{"num_hidden_layers": 11, "hidden_size": 128, "num_attention_heads": 2, "num_key_value_heads": 2, "head_dim": 64, "intermediate_size": 512, "vocab_size": 8192, "hidden_act": "squared_relu", "norm": "rmsnorm", "norm_place": "pre", "norm_eps": 1e-06, "positions": "rope", "rope_theta": 2780.0, "rope_fraction": 0.5, "qk_norm": false, "attn_scale": 0.125, "bias": "none", "tie_word_embeddings": "early", "parallel_block": false, "extras": ["local attention windows", "gated attention", "value embeddings", "hashed n-gram embeddings", "a smear gate", "short convolutions", "an embedding shortcut", "learned residual scales", "capped logits"], "init": "uniform", "init_std_qkv": 0.034, "init_std_o": 0.0, "init_std_up": 0.034, "init_std_down": 0.0, "optimizer": "adamw", "learning_rate": 0.00283, "beta1": 0.9, "beta2": 0.99, "weight_decay": 0.051, "lr_head": 0.0162, "max_grad_norm": 1.0, "warmup_steps": 599, "schedule": "wsd", "decay_fraction": 0.84, "decay_shape": "linear", "final_lr_fraction": 0.0, "batch_tokens": [8192, 16384, 24576], "max_seq_len": 4096, "doc_mask": true, "train_tokens": 117300000, "max_steps": 8048, "dataset": "wikipedia_en"}
Each number is 200 + 20 x the weight over its row's rms, rounded and kept within 0 to 999. Layers, rows and columns count from 0. The size before them is the row's rms in percent of the matrix's.

# layer 6 MLP down (transposed), 512x128, rms 0.139, rows 161-186, columns 0-63
115,156,209,189,207,214,180,215,200,207,217,214,190,200,167,192,201,228,176,214,200,183,232,197,218,201,201,241,190,217,192,201,234,171,175,210,219,160,187,193,197,146,222,204,210,194,226,200,182,207,210,216,206,186,165,194,191,183,195,186,229,231,216,208,238
104,205,204,198,171,224,236,209,195,162,205,211,204,202,161,209,193,184,209,229,216,196,184,210,207,194,170,184,194,215,176,196,198,190,209,212,207,211,237,205,212,162,214,213,219,207,185,217,210,192,187,202,240,192,240,222,209,182,229,158,193,218,222,163,194
103,140,230,214,230,194,192,221,204,197,210,206,194,212,211,215,166,195,199,202,183,197,180,213,219,194,175,204,200,202,201,186,209,201,220,192,177,191,176,190,193,204,206,181,209,206,180,243,205,181,248,195,200,235,209,213,189,189,207,172,218,183,221,198,202
081,173,181,168,216,239,180,209,232,210,206,193,171,205,169,202,214,184,193,185,213,232,194,203,203,224,188,214,166,179,189,190,208,206,200,183,174,205,199,192,235,185,229,209,188,203,232,206,193,203,215,205,170,244,159,186,189,200,171,216,226,194,221,169,253
109,193,213,196,229,183,172,170,201,225,193,207,213,201,217,162,216,177,167,218,219,197,195,225,165,197,220,213,210,172,195,187,207,200,190,162,195,208,230,181,220,233,201,199,159,205,218,213,238,184,185,188,201,201,172,171,156,193,186,193,148,176,230,202,191
103,167,192,188,168,181,176,176,198,192,239,217,210,189,183,194,188,185,164,218,211,187,223,196,207,207,217,195,176,176,242,196,209,168,181,202,209,201,219,221,199,201,202,214,211,201,174,207,227,220,222,209,224,174,162,194,216,219,179,184,218,204,210,216,203
109,159,242,219,173,207,192,234,198,217,233,211,196,182,200,198,197,200,199,163,206,185,208,198,245,213,231,186,231,197,218,196,220,207,209,235,190,189,186,217,196,197,195,211,194,185,210,217,214,211,204,253,223,213,208,210,193,203,183,162,205,195,215,220,164
044,207,190,186,200,230,176,204,200,172,215,217,189,172,176,174,177,167,151,198,216,209,211,201,187,236,227,212,192,159,203,220,193,204,223,206,197,182,229,198,202,200,251,193,235,169,168,246,225,191,176,208,197,195,211,200,221,179,183,236,208,189,186,192,207
031,195,173,203,196,209,192,210,169,223,183,178,252,190,171,241,184,179,182,193,211,170,189,181,131,183,204,202,249,197,212,175,213,217,189,200,225,194,194,204,196,212,215,198,238,153,182,183,192,210,188,199,186,167,201,229,224,163,171,210,223,193,217,195,209
087,169,204,166,179,227,184,165,208,183,170,178,218,180,187,169,164,194,161,205,186,182,234,202,159,224,186,201,219,171,172,162,207,211,174,174,188,219,189,208,197,200,224,186,212,180,199,224,193,207,210,174,243,192,207,184,205,207,199,248,252,195,195,206,218
101,168,201,214,206,175,169,225,161,213,208,159,211,208,216,189,206,208,221,239,221,205,216,207,190,188,217,193,211,211,238,179,186,214,208,188,181,223,186,203,221,209,215,171,205,180,210,199,199,211,212,178,243,196,210,193,213,202,213,225,179,209,212,211,229
094,218,199,195,199,181,212,206,195,214,200,191,214,157,158,211,216,174,205,192,229,194,217,199,180,190,215,216,195,205,221,208,199,219,208,168,172,206,181,231,187,174,219,196,188,192,223,177,183,210,174,178,201,196,223,189,189,199,187,224,181,171,210,184,188
106,184,185,185,209,189,159,238,209,208,180,229,201,196,196,180,195,207,228,185,179,190,188,198,183,228,167,191,218,176,183,228,234,180,213,168,165,191,196,196,171,184,207,192,194,213,153,179,202,177,179,193,222,188,191,198,209,212,211,167,214,212,198,176,175
114,162,216,220,209,219,187,210,174,190,199,186,193,199,190,168,197,188,165,193,193,232,214,220,211,202,224,187,202,212,199,177,207,209,248,203,217,210,195,230,226,196,219,206,179,191,178,209,249,219,217,227,187,184,166,157,192,211,193,157,217,195,190,179,203
101,187,222,208,191,200,181,214,179,184,182,222,192,209,201,208,201,207,202,206,193,184,205,192,213,175,240,228,194,190,177,197,198,189,186,212,225,207,231,169,189,205,193,202,207,233,156,236,196,214,220,205,184,237,184,183,184,164,234,161,217,216,211,203,194
100,146,195,202,192,205,187,204,198,223,189,191,170,220,202,203,240,189,203,236,202,212,205,235,199,189,185,196,226,185,210,192,182,205,203,192,194,183,200,175,188,221,167,191,197,186,161,183,206,215,191,188,181,198,212,222,229,176,193,213,213,208,185,198,189
102,138,187,190,147,202,211,170,192,223,189,209,191,227,231,169,165,228,215,225,226,188,221,233,200,229,214,196,222,203,162,182,190,208,184,187,202,184,188,184,209,209,193,183,185,222,202,166,196,174,211,220,231,194,186,221,207,180,205,200,189,195,179,190,222
113,227,184,231,194,231,241,219,188,215,176,166,236,181,184,191,167,222,202,189,179,226,174,194,213,195,194,200,191,223,164,207,176,228,168,195,195,222,178,183,192,174,210,195,182,207,212,178,215,220,210,220,203,250,202,204,215,215,200,172,190,191,204,182,159
101,172,196,187,182,182,216,230,174,193,190,191,192,206,161,212,205,192,194,199,206,214,185,218,216,214,213,176,231,209,184,217,206,200,200,180,187,209,205,184,175,210,239,186,205,185,188,222,188,231,208,161,201,204,234,209,189,171,198,222,184,206,168,175,202
100,177,198,206,211,212,204,225,205,165,167,198,215,203,204,179,182,168,189,173,224,215,193,191,215,195,194,181,201,179,233,210,183,226,194,188,187,175,177,189,199,184,220,200,218,216,187,219,198,232,161,190,195,180,204,188,194,227,253,178,207,174,220,197,192
120,195,205,189,228,195,198,195,198,217,203,202,198,167,193,187,197,174,205,183,217,210,219,231,215,192,235,191,205,204,200,214,195,191,240,198,194,242,207,200,214,209,245,189,183,191,220,163,184,207,212,191,221,240,218,216,201,210,176,232,177,208,219,177,179
104,155,172,221,216,180,194,193,169,198,209,234,186,174,213,209,200,168,174,191,233,209,205,257,209,195,216,171,199,182,180,230,180,200,205,183,199,203,146,215,193,200,207,188,207,188,223,226,222,203,208,181,177,215,202,207,220,212,220,200,192,211,198,204,196
104,169,197,181,222,196,188,213,187,208,200,166,232,169,204,133,208,192,159,163,193,202,182,176,174,193,163,200,176,199,168,197,231,242,216,193,169,208,196,184,176,206,183,182,202,225,174,220,184,178,200,191,192,179,204,213,248,185,173,192,200,186,187,172,210
107,181,239,213,188,210,210,199,217,236,182,236,178,193,188,216,217,178,171,193,189,187,188,196,197,215,211,193,187,212,174,200,196,249,207,179,227,195,191,197,179,184,237,163,176,201,208,214,218,229,181,197,201,217,183,222,206,187,207,188,188,188,219,153,158
103,157,196,194,176,214,225,210,211,186,257,196,210,228,205,168,201,192,190,162,204,184,170,228,230,218,185,209,217,189,198,208,167,188,212,167,169,203,218,180,178,186,181,174,193,199,202,173,184,217,239,196,197,164,213,197,149,182,185,176,183,201,217,204,204
100,173,183,171,170,185,242,168,186,228,202,202,197,181,166,168,149,207,199,203,228,222,204,237,203,223,189,220,241,156,197,189,206,208,207,160,197,193,235,173,178,189,222,207,210,193,145,209,197,196,209,232,194,188,184,237,210,170,172,205,220,202,217,187,224
# layer 6 MLP up, 512x128, rms 0.146, rows 162-186, columns 0-63
105,211,200,206,212,200,205,205,187,218,214,167,188,185,204,208,211,197,221,204,183,176,211,167,202,208,206,197,185,207,186,189,210,188,191,210,213,184,199,233,179,205,184,183,201,245,210,157,210,182,183,213,185,162,158,191,253,216,201,219,189,230,206,174,205
103,217,204,228,203,201,200,224,180,193,166,187,209,228,203,179,194,211,177,205,211,251,183,181,228,180,181,172,191,192,186,204,153,205,240,219,219,167,199,192,239,222,233,186,206,201,212,193,194,195,208,207,179,209,197,178,160,216,186,239,179,215,190,218,206
080,222,182,204,190,193,204,208,214,246,194,192,236,188,212,185,171,189,191,206,231,188,170,180,176,185,204,208,211,189,204,224,153,178,211,239,189,243,204,191,219,201,192,225,193,186,199,176,232,170,175,201,208,202,211,216,219,213,197,202,233,179,184,222,213
114,207,205,226,195,249,195,212,205,237,204,180,195,223,238,193,187,190,188,200,221,208,217,209,213,213,177,159,249,211,217,228,203,191,230,200,187,177,204,245,203,212,183,200,202,219,225,203,164,179,185,229,181,197,220,199,196,230,190,208,223,224,208,224,189
101,222,208,218,196,218,211,221,205,235,202,193,190,208,237,192,215,170,218,180,200,215,199,198,195,217,212,194,172,225,208,193,189,208,202,214,188,198,201,202,199,219,154,155,239,202,194,220,233,186,183,218,216,219,201,212,217,197,165,200,173,196,133,200,216
110,213,217,205,195,195,232,207,178,200,241,243,201,194,194,200,163,207,208,224,186,223,204,222,205,180,198,159,232,188,209,227,187,162,177,229,220,206,205,188,215,182,230,203,173,179,224,189,192,206,236,220,209,161,212,204,176,187,194,207,155,209,181,181,165
046,222,202,205,167,235,215,210,211,216,199,223,206,202,210,209,171,235,209,238,203,211,170,220,176,217,195,176,224,211,198,186,229,192,176,197,220,204,238,204,217,186,216,150,219,199,202,179,226,156,192,222,228,195,224,175,217,187,207,224,194,210,167,207,196
031,252,178,199,157,172,204,222,206,209,190,224,193,203,210,220,193,217,184,210,199,211,193,218,232,189,167,187,220,173,203,188,175,179,206,235,196,200,218,217,190,226,190,202,202,216,199,190,197,178,192,200,178,197,200,208,214,250,204,196,152,204,180,198,167
076,230,213,233,167,192,184,213,206,236,182,190,197,227,211,185,192,207,219,221,195,201,170,226,180,181,200,220,169,207,216,176,168,176,181,196,197,233,222,225,200,208,209,190,193,190,201,208,178,180,173,215,218,231,193,218,221,214,214,212,198,193,162,182,195
101,208,188,218,169,191,202,199,200,186,238,197,211,218,209,215,196,161,207,181,195,215,217,216,213,181,198,210,191,188,187,190,174,202,247,189,209,175,204,177,211,197,185,195,222,210,165,214,185,191,211,242,227,217,207,184,222,206,187,193,199,197,190,209,198
090,219,188,216,221,213,209,202,182,224,193,199,209,195,188,205,197,197,189,181,261,219,180,192,182,217,210,175,171,220,213,195,173,172,217,194,182,232,211,196,194,186,212,177,219,211,240,161,184,202,175,178,203,196,222,222,230,198,212,223,146,204,190,166,223
109,216,213,216,187,210,203,227,195,209,166,219,182,225,201,220,197,217,204,207,214,196,192,172,191,239,175,220,217,199,219,210,193,188,219,202,199,195,206,235,205,204,192,217,197,179,200,171,212,190,207,180,167,231,176,124,215,180,213,226,184,214,207,188,195
122,218,202,178,217,187,220,187,210,213,201,180,186,173,172,179,219,188,224,194,216,230,195,197,228,213,208,211,232,190,229,204,207,178,238,200,231,237,218,199,203,236,226,186,211,188,190,216,225,187,225,178,176,194,182,165,200,202,193,217,213,229,170,202,203
098,212,214,197,181,174,215,214,209,214,228,212,226,212,219,222,245,216,204,180,184,198,236,191,217,224,200,202,225,214,214,194,221,205,204,238,201,164,243,238,233,203,217,204,243,178,222,250,212,200,211,164,188,187,209,221,217,224,181,215,191,168,192,197,201
100,210,191,202,182,217,212,179,174,220,229,191,193,196,207,206,227,173,194,216,203,164,213,160,215,209,178,151,221,235,192,205,155,201,249,179,198,201,202,191,240,217,180,155,218,231,206,195,175,192,216,216,184,199,214,178,202,217,206,177,228,190,158,215,146
110,204,183,226,190,222,205,189,216,166,178,193,172,186,222,213,247,217,188,210,238,186,205,168,180,212,161,206,213,183,228,229,209,211,219,230,180,186,204,229,227,191,203,187,176,202,191,208,206,193,185,178,203,205,197,202,197,214,231,241,175,203,204,218,181
110,227,215,224,202,209,206,199,179,221,224,172,186,194,220,210,200,153,200,192,238,195,236,220,204,179,191,198,195,192,236,183,209,190,195,188,193,208,216,225,203,225,221,219,215,174,180,214,199,213,196,178,174,176,220,194,200,199,204,160,197,203,208,220,214
094,221,206,220,193,199,218,207,188,236,222,209,199,228,199,206,233,199,181,208,211,217,180,202,205,237,219,152,192,178,176,231,208,198,209,231,204,186,185,194,173,207,204,190,220,175,165,183,189,204,238,208,183,217,192,199,201,198,217,221,144,227,186,186,196
103,199,185,199,212,167,227,212,220,179,183,187,171,212,188,207,188,228,195,186,225,244,198,221,198,218,193,180,189,222,234,217,182,175,203,208,198,204,209,245,200,241,183,204,209,208,196,190,199,202,200,200,213,173,219,177,188,221,219,196,220,211,195,246,218
124,214,180,180,201,226,230,165,205,211,205,187,188,226,198,192,217,204,183,202,201,206,181,219,192,184,220,206,197,188,193,188,226,198,209,184,193,222,240,210,206,233,213,187,195,193,229,231,228,210,204,202,177,158,219,155,217,220,204,242,168,202,205,160,177
105,207,205,211,182,185,171,250,207,245,191,198,222,178,204,227,189,223,186,202,219,241,208,195,199,187,216,184,163,194,189,244,193,158,193,197,174,206,206,233,186,189,206,217,197,197,205,224,189,205,189,199,194,176,227,164,221,205,198,235,212,201,215,198,164
108,214,207,211,226,200,220,237,187,211,159,205,201,168,242,198,205,216,225,209,218,173,178,212,190,211,186,207,195,192,200,200,206,211,199,233,195,187,238,235,193,228,192,180,214,187,190,193,242,219,205,216,159,203,159,197,194,213,218,236,188,235,218,225,165
113,216,207,199,198,227,183,224,224,214,205,202,206,199,200,191,181,205,233,194,229,213,169,160,208,189,189,207,210,231,207,200,210,202,225,194,190,220,202,170,191,186,185,235,198,215,201,230,196,226,214,226,184,200,200,206,187,240,233,195,174,229,171,202,207
099,214,174,208,177,194,200,175,227,196,225,232,191,233,225,212,179,172,199,198,178,218,193,219,188,195,180,176,214,211,225,175,223,197,197,228,211,202,196,226,172,204,188,221,202,204,198,163,189,200,223,179,202,204,175,131,205,198,213,169,220,186,196,212,221
105,206,195,173,180,178,234,209,210,211,216,222,174,236,193,211,175,201,226,193,228,159,201,217,192,200,210,194,209,208,221,221,209,178,206,255,195,150,195,206,209,189,169,199,193,231,245,181,203,200,233,167,176,175,208,170,207,193,202,187,174,201,202,213,207